{
  "head_dim": 128,
  "warmup_steps": 200,
  "decay_fraction": 1.0
}
Each number is 500 + 25 x the weight over its row's rms, rounded and kept within 0 to 999. Layers, rows and columns count from 0. Numbers have three digits each. The size before them is the row's rms in percent of the matrix's.

# layer 2 MLP gate, 1024x384, rms 0.0486, rows 99-147, columns 96-191
102:489467522500506474494514486507496492525528515458502493504456485499466491505494504520499543505491476505507464541501520490480490522464525493477492505470515499517497511508490474533459505447491496505503481470507496493463522522492502461474511518478497506546484505505486493465498550512563471500
097:499469494487481511479470497453478483519517526512488458530511502501485531462505536518526492546482483475490535493515506507487483505492464493494489461450484463510463506502518499520536566516532517496504581553485480482499495491506553505502478486503481474461479517501487508502483497448473542522
099:489497489533490515464470502488510515496461503516507520521523508511497527504484526466485479476510503511512461519493497506471508484466496523479544493473559546485487493492493488507514483510480515511464503525463477507475484525521454473496514510517493521507439512492503495486473534539506470489
091:497500554447477477514514511486500482507467546486522490545440523507484539455488507488533494513484490481469526512480498524462531524453533501487513479540531486502485485499507523505500482465484522500492495507516457528507534507486479523486484545532486489501489489472496480519520499530519512502
105:525470468494490525545491516480489512489498507460519480510504495512497508480451469529520465532513463507459535525468484514526479521465557495542473517464478493520511472475459468508497457467488529521444460495486466483529513479506499499491502472511467521483530546436537496481504485487477505527
098:506565457494537501519510507496501491535486514448455503486482535516435499535512495519515534478512495536530524467455505512515495516531520453519492520478481471451480515486505493479476485516496509526494478513532475528545460513493516470499478491497466529541557509547502500506524452521477497525
102:482509461486512507513481499483484470504519596523506469508494528517425498537496490516484529557503475489506513497498483513478502500473487511492470491478499463492465479496484474514517482493517534488469524477529505508459496545540522512501515510513511465545481493553528581503519501551480532523
099:495516473486508501553506481492481510521520443467482486525493508525515497474474498451469491520467502498523517509533539553472480486495462525507503480483518545493472507482532508478501534501465494485506489492447470482550492479524495508473498543484487518468492490516498479556488483510507463514
105:498486535517495506499493502512464475547499531500460511472491476488524548535511491478438499543512474496509439488508539496498521503519523522483488512468434506507542525485484497527512513477515506499528502504491548507452503462500449466539496513501535534514451500486512497501515525473495497483
106:501498478462516540492459523484527458506485518458449512466505541492499532471502504506505497479456514537480511462499521531490504543494469518468492485490526503507494528496529541480492505455492532475433484544510549479491489498517515491475489497548464544563528492486481506468501533509509456533
081:514512482464460487494503470558506482498480505518483499490534511487483542503494496469457476471477471523509478490497539484567484489515508542489502550522482492480473488521476497500493460520533501494502500526486485512496508503497521531471498553531496473468488510522475500469480497549469472503
110:483500539457501542457507492509501499490495502431474489544487493506449492487498547509501512494459513489486481454418498494458492538511521523481527480474549478494481496504522500479509492524491514500512511488445532520523503480435491510521445450487507559491453453514501523487509496492483513512
094:565501492501492537500484508518513479494458469501529486482505479505514537497511523519459470518503479511521518494505486480536509536480496499499514473488512508481518520522537518483532511452460516518503473523491535460514502515510471484485541464536492475496526487499469443484506494515472481527
096:527516492473460551510522469543531505500483504512502540512509496492470548502518468502533522493507515447529468484496459486470528510501510524489519461537502521495525505515502545509486501497470500509467514503517499508457470478478495533503488521505470525529473523488464504531517479514487525482
118:492500473467504461505471456494525515513490501525447485517513461466456506475487507500528510518468486534483509508516444483559484517487511511520460498516455486510490500509527469503486526482517508493499509518481489495488528506488499458557485497472471475502479493497500513478468511493490520503
095:469524547487522503484492552484497486540533561484496547448521488468506471504497482533552510480573492502520508511527497540496430505528446513476520517498472501509524473500531525532532524524537442503508501517485484504515490535469490487479509490511489521485499540467518466539457502487490534462
121:508503493494502521529467473534467556504471463527507486508530496482476515533510486461532502488525506517490493561496471497455525486485497494460529468510515513536502499464538492528505511491509524483506505510486470491512522544532514548494544453466485519499520540484497494490498506489489464477
094:492486483486495504510473484494514508498532498487492438503501439469522511518487509511463508557543528484520494491524482519509502485518454461538521502508540501474477468486469460567460477469493529524474499518531516545473452542450518526504468496504453530476499460501536493489486504504491496515
092:515455519496513527504530524484513517455509522491489538543510476529518509483503494508552486504495487526458508552502502497552437412481528527484529474507544496474487521520495494473502453513501506495515527513533506517502480548507522532457484510481500473527492516469489511502494509524515488516
107:506464474508481518525492457485507466493507455502491495484528545509527507511530491461504511496463517474513526532524492491499506475483491519482494472478521485480480434513479530539523502523508461521504516524471446516525500509471501481462478470543496529505481464511509526463482495521517460507
097:509520478511521504487486491496504500478479474498508493501541483490481496516487516496521453485495493583463510462481532519480512442487536470540479515483506491482502505519483516481499486468508468520543515518543509484505519496541491511506472504453473472508512524483518508485527508459535486490
108:536515518530478434478538444504490459512485498498470451499504501522513512514483464497488493528487493507482502473512507498498473492519483508522483502455529485502486554461481509484465469521517471487535468456508516497470515512505516469520481518486497480492470473492492505509509460514501457488
113:492516501501511501505488547504502521559520505523497496460479501490530475524440485507475467483490471503525490452525529493495502500525488531470547518474483462492454464532504504496469523439469506511489498476454508509498468494508509531495505507513507511497533503471464481441511457523463462533
092:516496483490512494476496463525508500473484517480482507509518514496499494504494518461504511478476464485518498502470509487489509491473487470460527448513509512493498553515446455486457479536511551442497490517515499502493487528492474485522469515504452485486505475531468542465473490513495490465
078:452524504510543521499481501518500509527514542508528515516494471512526550499416496499477477506504525496518550512488509508513498519495486513521532495522495491485491515535492505467482527515455467501463521542491481513533462461543451496536510504538492528503526449505483426481543457486539471501
097:504478492506488523489493487486541538478469499490489461500507528529508478475528469486499485477530492494505466513555491483511534454505490516519529497523472494523496507538466523484515538503502456504518475521490519510483487499515494504438528551491489495456468436514450511500431545476562497488
101:497525513504499479451494486489510505480527523512465489494535522473517487500455503490442520497473489474474514535505529507507509516520506479473531499489499553535528495510522527505562530493478510515531551488480551502523490510497488505482494483529438455550539472511469507482500476542507528477
099:483500474525522485502499494497504478475426506511441521531476537512497494542486510508499483559500473517504538501507503475523530457500500477496525535510509485512488503506526526537536554499510521501513480512510518479441517542453484493466470536487497512516489498509502481451460489526496490521
103:526523501514562499519453533558512520501507521507473521496556520474531537511515526492483537501502490509497481520536529485518503524486502465490483492497496508486487481493488514532479517532530508555488535554473498505473499495500474471454515516525498451511488519544478505516509495496504483475
085:500507504489516489478538477519510498481486537543541458422507489514459519490479540447516519469495497455529496559515525501509492469502492468547475511492505503523462511516517491488496514492503460521497479498508537503495544512473481553523449470487500504494441455520503494471495497509503501499
125:504458492508476532510525520477453541517542456497448492508513484520546471515506525475559517486537467481480521520479502522496503514489484508505506467463499488504506472519526442545523477497509533515521475506471512500502499527536521478547509479501488510508529504501493514486492534534461512485
106:500532552495505505477505524508471471442478490476502500518558486509495518497497486481483523457507516509497522522533534511466475566487521498516491543498505487482492455500515466530447511469519537522520522493524516478440526496512516503502535527484501499499487447526486502522481466501489498477
111:490480502531547454493499445464513488500461476523498432467488495531495474490529502501472536465518511497512489490485505507536459472495509511479476480541550477507483513498477440482475511513533520524502504508501510540471503464486485488516506510490506522500459514523471529479489463501477525537
087:472514504482492528482544535503489480523483480514505475511477489517501551503502522507500498511506525519487475480480484542544488481511493540477512501488479490489469461520482475524507477527557519515511512501462464531498476556483470438485491506494545504514558503557504471522502473496532508493
108:498507517489496486506477506517464531513452530503513479535517489525539484499457498510504521522516500481477512504473506446457539525523524466497453500501518488523480508523501528494491505470531457483515470510504469496516505491509472521493515497508501451498519539520420483532502472530487469495
102:506504505506459456497514546477480501456494523476513501519456503491533546493503533475489519486502496468441525503560534498523518512504503498497518511546542541476517474498448521470479505455529515486492476472535466507481513518512517529476525508472461527481491518506535473491492499459489482501
087:555485519522519462556493490520541523500506517506515498520547493513527491516506458525467520509506476528513488509521495447538511523470475491504478536483484550531500501452487493534493521506530554495492519512497489547474509493513435509510497494487500519520498498520493502490538512527468506523
098:489433521518483493506474493485515547551504413530478500473553481480468502482467474471487504496514479483497475493500499498469478492506487491504463506501513515565505519520529474487500465505487514502494522520478496539453491503518518510488491535495439502526549519490491451527477480534511504534
111:488499477544439511517507519493502492476454492499517466463453502545476523497486489547468490476472495474499498464475456447471491484554474475510510489500530515480535482493433522503506469482459521489471509537449518480522465527538508460486500529471505481512518466492545528494505527501522476541
094:500510511453501503506529489516480479473496518509508476505494494475504508474481482522543520496498461510497450477527497490519506557487515502487525500499535532479485483494487476503524535512517540507474535490508529509517519521496462519510518544507462552467518476447448451523528492517525517487
103:488529479482502463440527486527521461517520536481495457512486500470544514459502505498503480542499510505501446524497495478536562533484449491474508500447544503529540511475561535508522495487499517487553484481491534510512520472504495512479475501514522496505512514496494475523487514472490486509
099:513498501462513490481466482509507502536519452461523508488510503498513555503524464528463491589497509504550476463509538506494514549474494503448500523484522509512514488481511496533500487500518489479505535507526521529511540499501460501528513522522509474534526499490461512495506497482515534474
094:489500490492511464517538494524484518465513501524508527517473466490473505438550460518514495546482537495427542494534522492513506424499522527526489513448500521478511494510501521488531455527511489506512472481525491546462515515500461487529495509506462497462446453499508538486490471494503500502
097:491502477452506516504495513442506544511490479500484498473478504504492524512506488470489494545509501477551526478461492459490491495496509494514514543462499475502503531485529457488506511472490525495502482460493517475453523469493477487485529496505509467497485517515533495513484441508481542454
106:473489497462486491488479505514499519501458421500463481553470481474482467497523505522478491461534477475504487514495470436517518519542518530487480475505471509458505474485473518545502458495518506528483510486455436456516481508542506459471467525472449531491503516485497512496515497517479447564
094:536498533483533478496513473499578480490485548514490434479489524488507492467497480521488542464522479518509528534529484487540468501517478496494524479519467515473530503519500500523499519539495539474490511487494455522484500470478467541484471480477472488514458488531502496512460508496494535501
097:521482536474515504539469459478494484501524509513484487447497426502483514494492582448532528530495478492544498533509444481469491511491497465466516516514459472518493520517518474525507493475490477523503483534471466514520449488505510525534497483454435516497504474503509522526523499535541525508
087:519508468484464495488496538461481495476520528493510466461483522502457521527527478456487522486511509534521467491488512555464467507504495556486526542513501474504502471528475514486513490441504469497513531508414469507474513514530493512453448520495490473465471540546464536467515496524506491496
096:454492472506483466528527521468538501516541478507495478492455560472506529471460513443503440466486512505508469479488444478478507513505527533452512470523571486494533503438454482518513468520510488466498518485500528515541504470516473527491444492474457508457497467436512451554531495494532517526
# layer 2 MLP up, 1024x384, rms 0.048, rows 99-146, columns 96-191
104:525494502488535489500549463479547490488531565451506468544475453477491494511487539524479519527523500543494504515476502482479527482503510524506513507472479518524527496508483470491454536497493509532511444508493495504494515522457498452484508533468476500507478523499497514482523555487505434501
100:481474511500483483471523446495461518529506502509522483509541479486507500475464471511549503492484480479583521538463546518527469495529429540499470507481463486485477485516517513513510478531523511489489546498506485511516498553506503536514521457467524491487505558473481449536511469482482481496
104:486482465485477476562522554509473471472526499512503495501502504486502489472493521514492510506555553483489510484516475497499494530475496516499450497495473467508489528496520490485508500508518517477519532495491524460479511525497512496526500557491470471516498478505489485506514511528494504470
097:550504512481459514548508496519508512524519505502488549526496507474507500469451505498526492471547510468452502541498485494466534543503522497489484501526472470489465446520515412514510494486465504512481492480545467540503533489470479537440498496537478519524497497468519503518527490546524510478
100:512534487476489499497487524475477458486465523468487492509515501488491553503482488473468490504519470536519483453494509474557558560491530489521475511525489512511514529470514499507509552490478497501512505482465459452489523468472470533537468477516524529509478523506510481521515420481473487527
101:498502531476501498525462477509501488519510464519509491510489495464527520471467476468485486463470519495500482453489464510462519543470465536477517455510516542524532460503495521558518511466492527486505479501480490476486541489483457486499477524507512496472416508485504527497467499508524517489
102:521499462454474485493477492474516476500491461506505508443484463467523496481531512512508517510494521529474478479511464493542517487513503487469503545481540517513545475487477483452481509480489525504507464522517543523450499505494506518523465516501463532501492506502483499534467443530485471476
098:491517529539492495478491474480488489506548509503502496514490481527500499474544531500477468478513489496508442451485493479481511471486503561484531472474481525492465512510497509498485499504514549491515478469459503500424499504491492561496556521486487527495470505493525489542466489528509470496
103:485464476466499494495546505497527526432489482474484478474495503521512482507504446475524494477465495465474530503528505515466518480489466451508492490561495486458505488513477486499511492508496459465468494512489493478473495463479478476478498483447517463495505505530502498498497537506537511496
100:504453495537474518521535560516505505475480488535547516469479463473491473552508536499477504547553506497500516514517499499562517471526459517497477471474464437515491502484494527485462524483476497491477464520509507499546474514530470492442544517477506486466488495524477505508520554528509486499
083:499523488486482494468484499537525495466504538527494527490476519505474536462476469460484493450483528485508488477450539470553501482509549523477480526503497475463513480500480507493490478462507504502497493521474468504535496527482481526497518555544487464485481479539484530499528501486531477484
107:490476494502452449487491509515472458504511510467500491520509527498483509484515489482460502494504471507418446444473461480501483483459478496505524486497504520463501491507532533480498503503532460511490510510496489483536462509508538488485493502490479505519502492554517525552515478485475535517
094:457501498496446498482503554521491505481532524508479518478515532486529487532537519506537502495521497544465471495492458529511477505499501497436531534521501447486518483527498507513516528542454485480474491451498488499491503473466527484538472510527494499511463503494519527481477470450544513449
094:510494478495524522504510501514491505519506531470508541504439514471498507525549532496475524488517515467500490495511503470459517521495505478527471470509529545470464495541438506460495488500494514511505498479537542493501460448532471539499516474503501497513494496512511516519478455484553502521
117:509492477507502503468480517529568533525486461560492487547512503517499460508524501470490525581488464537523502528509494551487535534465515547503493511516501513481512448489500494506531492458481530495490520491494432552498485494525471515513416493511460500526559514476481483502511515454505487493
098:516459516526523529540560503500521498488499532516508486507497452531484497500543501515526518539448465510477513486510492524491527484498505497502520495512486517463504534514500523475510524460474531503543535486523515464514519538537461496498515505547453482516501498537567534467504480474489442511
112:481473533494494530456504437515513497511513467492514516489470495500478497464513463586488508514498486489505494513489508537527522471476498542514473503521511466504472542516509491499484518490469474517492493467501482533492509494516484497500485527481505515517481509458511523478489502504516487493
094:500509458503506487497493465512520513517523495485527474540478458497547547481492492509483520519571523469482472490532461522518487444531442510522537505512529529445515481496475478526485479463480536483471503514487511535487480535428517513507479495478454487488477472483510559522480475488494497518
107:483537478495475443532437472517528519444480525483524498491482501543502464515518538522509522441509510527515454490510528501474522523511543494513524533513525495511539488510491511485520495518482526531517484511483489426516516447512520491559527510453518495550537489507499500519487502516491521501
108:510469485494514528509489481504528472488539463475467518483509533520523478501539542451494510486451503469507519522507507480476492490509482528474516495514502493476459464498492546503496508523485513544491521523478473523519509517491515446481484455520504542484499497518479496504506502524524479551
099:477518535496483457494506482511524464506519528498515498504488492502512499463536509469524490452525475442514492526504517472529465471507458501511537491517505514503539507477495523458516492531494508510539531544528492494540441519502491493502476491505538462508496503520546509502487508533458533478
105:508492480521460509517474486530459510543501504523533497476514432488460500513509486490527464521467443558507454549525495483519488491505507507475490470501479500490529551519482532490533475504481463497485476470487516529496506523485509511516526516520515515489447465523475522478534509541462484523
110:498521486515485518465570523465497498465510474459491549500512499486478490485498526497493488524506516508497514491507460514504475516530510504543530490500557476519520488440518496469522520558542528490474499520510485485492486511502493453528495494509508466461511472513528511523443533524455521442
093:492521488502498466493483494539482483465484504492509458492499537491469502533512523495533493458491439548459514495482506497459525472491453518446506433540506513520514521517434478516475531499488525456474451543535542479507489502487498482470467520505504501482527471487496518458487485489504546484
079:542481481516482494509510493470467481488500475505469500458526517513459466490578508499529537492478473499499443487521513503482536481537510482494465511516472478485501490468498513531512448488519515518538495491505527499443524512441551514475513503464503493477488552500515560522499544509447555501
099:515512491514462483483532476458522528485500494548496467527518514476487537443495530477504511509546472494490516518509457469532554537512491522475497503529497521532518501483458474509536529452571461486507504500472526517468501472513500489484483527484503535493508491474451544469476499492526497485
100:509477507493438453483534498473511500513551481494482513487522491484479468518493493488481507505484461513472535504502480473523534507542473519492505526511499499515471483450500495484472540502448500480507531484482500535474477479519465556533451478480477494502516544474483512509473516518523479488
099:512507491548454526525500471520475517479489493506497484535468494465476488487521511511521480472514506484517496464473502545478536522493477498508548519526479491520520494531524474493488455491453466475519491490536504515505482478545507493514539492475501540474542515519490494555510469479501528442
103:518503509513473502541516489528481502490490507523524499487486507500493483499508506455490504480522491529543515472508514541533522502482486484462523548491508521520526473507442498520490506500490501483500507506466528531485495488489526494535490557448511442520502544477532498492443433476544451458
087:528481481504504494471463490478521516532526466472472551581509490483532512549513492526492478512501520543494484457498501487497495479500489511447530497502480507484547485500530499518513494546479564470529530482495490517500470500514506460519523537507498467506557511496507533552517509518484463497
125:492471521478498544527541519487481524543522483536521514500501496511539488532522529498542545514500505524503536510470498470557517471541488500485507566494513476555523502518534438507512481519467530489502471468465503584511538476510495476522469485454507477484489500507543494493497484524469495476
112:486491497488485502521544499455511487537499568465519537483473486496549494548508508483478521555459506495495485491512501484520510477525475507526510490466494473517513540480502518457502509515520490490483518529525498489521478468485491497514525460480525497474487535452496546531512515498499478504
110:449468518494536486498586487480492513525504519527477478489472489500445492451498493464502492463503476528513489513492494499502486500516495480495513467539493513511517490520462518459560541506507479510451507517529473513503502500511497518539525458510449464495489469476514491508528491520486512500
091:498506492506511546476493476505462490511534460480517511510467493520519486499533508498482481507511483510494486479506455500515527513489499478495458496503480536512476495506497510505536521471500496485506541472508529474498516511538505497506529500526515490501482497507493461479523503498490536480
104:491490536456500486498522523465495490533488505480488533524534478509497486488484511488483489510499506514515543591501459465449490487483532483521433463481519484513483530475454528527495507475479492492519512496516482498535497481473490482520505485520541481497488528511466466524507495522519468490
100:506497463478519459495445492502445504487527497475492498514488522520537525509510489496474495535469521483489499515552544466482498523471531434465470497493530529449469493486449517530496492527473469527465490474530515469497558491495548503511466491534477503481453493517504500472508497517484533486
088:520493488558505488510482465534478557486483502488519541511537463508466473458478455549478488489520509502478478532537482469508506482453516483493513541471494520500526495507535480512477512523490549524476534480495519550488521488510479485500517513508501529505474528514525509500538529493487478521
095:515500474507500457443525496534508503548540473491493492453517527494524463475484510475478486464518490537475512520507509495455509512508489478489487501494521555488481537511470488505508482480504520486505527487486506521511498514522528521473470455481489525470545538493487517532479464519479473548
119:496502469544519537508521437503545546454501479501485522458533494483469493559492488524489509487513512487461500496498514477510530457434475476514522464561506510491507497489526502537477488499490493537476523487473505507498471455536505457463511536500519494525518488497536544510506480487491465523
095:531521543474488493524490496510475459465504535440527479500507443498479457518502504504519487479490505454503443468501452535468490488532519517483514502486488527534536487508489512498504501516493500511469513484513539456498500505505503533494496504473512528495489462443489505467499526458517523528
103:475456483532516464561468514511478524491489513467509471569534509530498486561509489511491464484463472508485533526452551499454471534528505499480490479512513513473497492550502509498493472504543466493504494527462472502532499513528527489530486528473486520476493489480474462495482480506526504485
100:507491498490548538520461499550495515555536529456505505518552461465508479542505528503537483540503500435522478481479502509502511523527511516482546522497463503489527517538490524486475464479508517516491482534489505507555501468493486492537470536481545509446524494503470496462492506505476499519
098:484524529500503479478493498493465563495508514492486514507511461487492446472541469525483512549484526478458512535512485472490508491475504529564496512473484502485526508476517499485562466527524490497485481468503505518469531482479507478523511509487498523476456503537503515461501526488498496500
096:499519493423515528496485481479502485510494510492454517458512469498508519479491491494509523497488484516512498510459486482473460546516515511446507514445549494496483546503524451501506562472520438506517482523510527521442543490485476495504485550521467505504474500498496522508496459519505497487
100:499482494509503452519469465503484512489528510559460458524469477481472494484527533536518511492489518520508477491479488478488487472493549519525497554441512530551514487500494510518586516528500505515501518487475511533481509508465446514514511490452470560477462516469496485506501538474510507522
089:552516551521519513515519524503511502510484478498548494473485501505527482532524477511486495465494520510496497502517552514465496475474446509466476489521447512495530476496524482512482504531513492490499529507500548497507520520517549542498479489480491511508497507477459499529504532473534515533
103:508470502532500496536514522463506526496467485500510502498522507500479506529508484520536499505512508475475483503477509496476494482486529523563492486507499478505516483489513482464519475531452508489465509476503515468502535547469507511495502493539493479489512463517494519447526522457505556451
093:507507509540489487492512496464465477523496483485507453526515522534499514546512499497494502487512492460518479502489496548479517471532487503505522555539464533524477501476477480550474471462516481507515549535463467531487476496501500540503513507473487475508488500483497529515511515484480482519
# layer 2 MLP down (transposed), 1024x384, rms 0.0483, rows 99-146, columns 96-191
103:531483488514575513515458490424558493476492510523481509489558492539526492495504483520469465534516537534495537533483522457471524469531480536535508502524464502483535487497474511481504471528530503493491504494489502492492478511487468493507496493457506513500481518527526499491543509546475439504
098:536529476498454530466506543477461470490472504505455495488492510497535521494477486480525471508487473501542510485500528522539504509532479494489513543516513484476497462525493481471488519511509518558426531503506523505495504549543525491457498511506473532476514522449490537464485509499459529499
102:556506469510479478508493483512504499447503511526516499551504482494505535512524504492548498514488529498488465504519512510496498517515508499525522535483514481493510470523518463517554491527524520474492507497490519486457460504520484446479493486491533512510487501478501497443509507483476491471
098:507503506467492520533471495545512497504490498493480478519496464510518519471480491511512494547538470479475497533534499491492498475496491506525503512505497506501471411487480463485473473497423476503487499453532478511463535527517528459442518477486474494479519485506522474460520539521495492511
099:528546506494522509530494503570477523487522473472498527548478493502493483484444483531506488506517503467499499509505495527511502520484500523455503508498503509506468485470425510506467498484485537523528487469509467485519506479489492492484509562516516519495507479519502451515508494534486499513
104:474443487499523450489479524503525492483492440542531487522504468469513520477486505514488471500498486499500489501452495489463542505491484521497517528506499541487522486499504502518525501494502517511523503526510460485493515494457455510504551495535497534541518543492518514479504517520511498485
104:500529466499546513494466501494531508493531509489489475478495479487484551518504484501510518515493523532496464504501482495494525509516527494469542482473501496509491472491478483527511507483537527536493508524462523474486486472521512557536493460461536495509478533484497521492473501486478488454
101:480457485517488528543529455510497486455480541493502526485514530489531487513491503493516494554501485489466479550525497480519498503486506516487532525513507497523493481531486507548497515465504507512465463487552502521501533502449513492503475509509536501530504495448463539529508535441490514487
103:514469502490503479536499510429516478479505484437460533540480529515508491485472471485515524525474507507489487485491488508488504502513538445553521522470492575495494535497482515484491490551507434510474520509502483498492529497535481486463544505488482532459533495514496508501492519484495509520
104:501516525476476484499543481562513496505476516498518501469532482469456481469528491538465508475465516493471509464526457493465460527507454556447525486490503531567481476512526517527489475487476471441484517522511483470523470522540495522528514508495522434491490476524545523538483453502488510509
089:472517506515494448511495492491523512467538464502517547495459484481526475519492544504536475496484495472495525491512523515483492531469546516542510510490473508485505523504514502484471514526425452503534517488501487543492495480509518512570500459518492488482511479515497581516484496501466480450
106:524538497514514507485523475498468487473538525491526504504484505459494569505519487507449513507531499564475501487507510544479525513567470503440508503561469489520482489513505509520477468504494486447502532523489537471475475535466467517490503515500489490504507489495521503465463529463499506493
100:458455449540482507504538508506450446509496475478420491486534527540537495510474513510509490559493536522511520537549503490497466498490493493544466505527516450456481472525476466518481507540534526500508453490539527498504497507520521496447492530531507473522506539500511519468482486459506439540
097:491509498529493468497499499487469468517450532541531431481500521532479487511530459519525497495506498504494504503515472488526465459508530463519523503515502508547516512472509502452499496483514519469494450557512526511460503536519525448518479534544540509497548479499472502522540501529443479465
106:479451466534550537450487472486523541487557465493472518496515484489479505535493532516525507536525463507477457485495480498518484488417511536481503510450485552493467526493512508538495552480552490490490469492544536521504557535495497501537515499506509520532514521444526534539491513492505509461
104:562475493508477529477518496512469490516488487544542469512478528539479495492534503491485537522505536487512470528479445543531510498515469492487520529537507475465483508514466504459536508488491480457521513488497467456467476513535480524539511502508498481489481496497536490488522498489491463477
103:465506533529523534538446474494470511511484559499549493489495502508513486473495514487499468524504464506495464497537517471501510501462469536491462436517523469523478520474516506544516470509464485525483487521470497546501537530541529448492512468499539530524492532507475509436493546520505532540
098:503451453504535486502484557498497487474468457496445498501533470552522503530496552506486486491509555518466467479468497476539467530496520529514511495531472488506506481502516482540486506482524544470547481511507507475527517507524523515455459525471471508547526512484482520477483527538508491505
104:529504507482521465458490499538517481472498503488496481503519480459469495440463514493520496512499518515526481469463514515491535512464517473493491478463475496527530517471504508510477549493491500497514510515473523477497516519511584553491513520495495522440511468518494469509485497520520469460
103:508453477507537485468510530495525506494540441511487465448515532567482490491549522458505474513450496506495484482492508468512503486522495531505536546479512486460462503511496478530530523561531498464475490540496508527493496494481452516511481495529501488476478459514500457489498516533509515493
099:532494505495503495525503456496489417468498474524543486458477528531498504471494451488524478550514488469511482480506466480511497533524512503515512526500475509499531497498472509517500516491505504492467510462547510471492539516493472477475475524572464480472485506517515503548509501502538468485
100:516548492507532506508518548554445518504513515509465446510516497511503515514489467471489494523476537516479468477494462482479481548466485500471491496477545506505524478521507496478491481495479501477476529463535552537519538510504504542561463472452520509504482496515519482518489486502520485514
091:471498489507516523479542498495452499458465499516447500482518477510461497502509497528463525481509493508484480517495479502521478510502505484501470493505521513525564501507489541486464545563489524492500505480527532508498427489490469495510526495463504466493458477479485507508454528489498476490
097:489526469426528478490455502592514468522524479517530502476486508516471505510490485498446436496490501475469502548495509497528526483521477544511567530505537528491513519483503550500492546503482479512509492517519524481541516471529487534516477536544492549502490471494469523541489496500529508491
079:522468482481530497479482501511452483499473526524503522472523527508477456532518482484485447508512509487498518475474462502464518514494503529489517459452510462491467454505436490513530531482528533453530506526517493494474484477521472488488501511498494489476487508488484475555534520482483471530
101:527510522511468510488502559486508538507521552489511485535496483529490516501540470510523508510502491485479475548488484480473495477497502489505505449506468491478470490511474516455544495504523461509466478529531480487506476495467547480500518526491503478553504506507458521498467468495519509477
102:561517500515487501483515485507486540506507472462503481513532521497478480469508475496522499491544490512461526465511534484490490490555498524484494483514469464452490538474485508469465490485484423534491486517447498485519470529506494506490461517550555522495507504481491507482491543506537465499
104:495485502528443530551511499523521512510509486508519492495479488520497536479511475517537481515483515487523507504505524532488484500499443523480536532463497511504516493526484500547501497502467476477462519528522477531492496492520526525505510513469517525497492525482504502535487464486504509480
098:488498511510481498498494516492474470506510495498441502452502531470502484482514491493513530493494553491503478492489510493527500532483492459486506503515523503529496476508485489486478515524466449465501505512553504501489508486493520449525505520454491490469513500474493471520484483509465464486
086:510523535514507542484522451518511505514502561492470489536491481508525506547538487504516532489521500538556522521441494498506510467473439472484474513484510480503493510471510545516477523521486528497516517489524503553476494517507466522508511533513511544485481484450496431489514482530452490499
093:511436445487493551509515526480513526527503519536514496522428477512526498500463486504461504536514507468490489489461487497502498531480501529492481478462491521545521484484539500547566471498500489496538486468505512511472523525487554513527499524491503474517511479514509466513507484538504517473
101:468513451517495498474513540518491487476528487516474475521504490528459522477505469444502503479499491530497484508538513527562450523551493482516519521504512489477504500466488499488483479489456492451482527497517511479512538478445500491484498526507528494497512478535539441493532528471467539475
107:499470476513467534511496530470523506483496533487506540498484468481486499518499461516516519508472471485524562491472539530501518527494485498505557511495465459461498513496464505497516557495535489481482494492491465475519521512492512509512486522513460473528512499465510537538544511518521478442
099:492491479480456500493532522502456520518513460498506514502514481480475455473475463479508476537490495507475519509498503495538512489451503483496489499485498488476534477484543490488477496463496496495447486457491503523496491501536487487508538481481484483509495475455474517505520497508531536491
106:503467506461499477460495494480483492551493515554468547521470477491447532581493475512514529563471521507517546504551487495489512527516482537484485489503543516485488535507485507540483476481490487485506509504528518489495504495469529487496506509524536497495527539462509497462493527452543484519
109:476446528530495504498472521539506545573501466504495479468492476500504487517524487490515525486476512494464493502466466523474521456439479549521524452468510446464481493498468464513520482492529537474514494534502466464467502489530490495528512510510499460486499492497497481512518525506506526516
095:489457505526487527486469500491499472452559452522495473464501489519491492494506482528485520493507534529502501488482450524524521476476555473491541479491507465439494509514484545520484507520460534508529477467539464482507510481510519471515495515521463507448525511468514483461490522507454457507
102:491500483501480519509494478538515521484511513531494508489504502500524512467472489553485531492504470510527483518494497495486466509500501461527506520517465521491486551499477504514522471506518491502481505458506469508507502486538510516471521462473519520485539490510463445482500527537476476475
100:456471478460470517522493524568513510496442523463514485526487479474515487522518470465499493489523476499490461482554490505466539464462543512503519527521507483514505519531518464532514474489473499492513529519455507462513507451509448492488523536486480449495461555518502524548495490507485529493
103:500522514520438478508481494502447509464492484482524505495496469496498457531444512508514450492538504485464486538521439560545492496534471459468462488514542471465478482488515510506509489483495496435471503470522537475501518468469492525534508509503506502518526521525509560522481544469512484469
104:448486495515494500552473530517483523486446480459547534505542503507490513520484514533480501530483539508479476548490507478477492515527495550552475462530499489478529509518507516462540465484483496509515529503498518495500513470520506473493495540469508478531525480484517504498481496481513510491
097:526494538518492507540532509474502496471467514482470481510499479506504471502501551471490483508521514460495502498491499525486522505531530540521500465526479458461508530507463494506531509504445512568513510492500467522489507503507527506493485491529483534482483477514509522459497490534527469552
099:530513521504469530498471473528530497466475505512490453484463503449461471507502435521465480525478481494518517533501512486488452522465514491528492514460480499496500507479532508551457465507508482532478509461519510493500539503514508483508510508444444525518529477493517486503500498500513500482
096:488494458461463503488474494488511534507513470533504484500488494505476497480520513470500501482527518493518509433498530469460503488530526489482475468466490478480457531526514487509477458464550477490522507500485495459506460554516467524466472532552534483524523481479526545473527497489491514489
102:519491488504495485535538481491485477533512503501516548485531534511472523479506489500510505513461499520488549517493528490526506535510528495473483493556519490456510494471523471496519498501463493487499507531501468522528542518461535528540475475503503457532485504498432465531494508468545537428
093:473488466463535463483478508491497470511471412500541485507513503497466467488472505487519493499465469479538516475510502479522481510521464486509496511481495502495494514481495474522499479511477497491500466482489494499514519502506501530540493418469505510509511503505498507491498530479544530493
100:457513503464509496459497531503505479524507471495535490477510510499502523584521483481477529511490486505462484476513549475504540500465515496527519497516505511440484488486481530492505517511517514502530531487508471493525470539481486513551540499508499501524541500466483522472530507443498532508
096:501472522456510515522505494531511525517469486506534485516522481528466508544516512539494526492508493488508510534492515532487506498519504497473493535494445493466509479474468492527506501521542498553517494452529467544499515509466485488488537504498468470520543498493509499489487496470491506486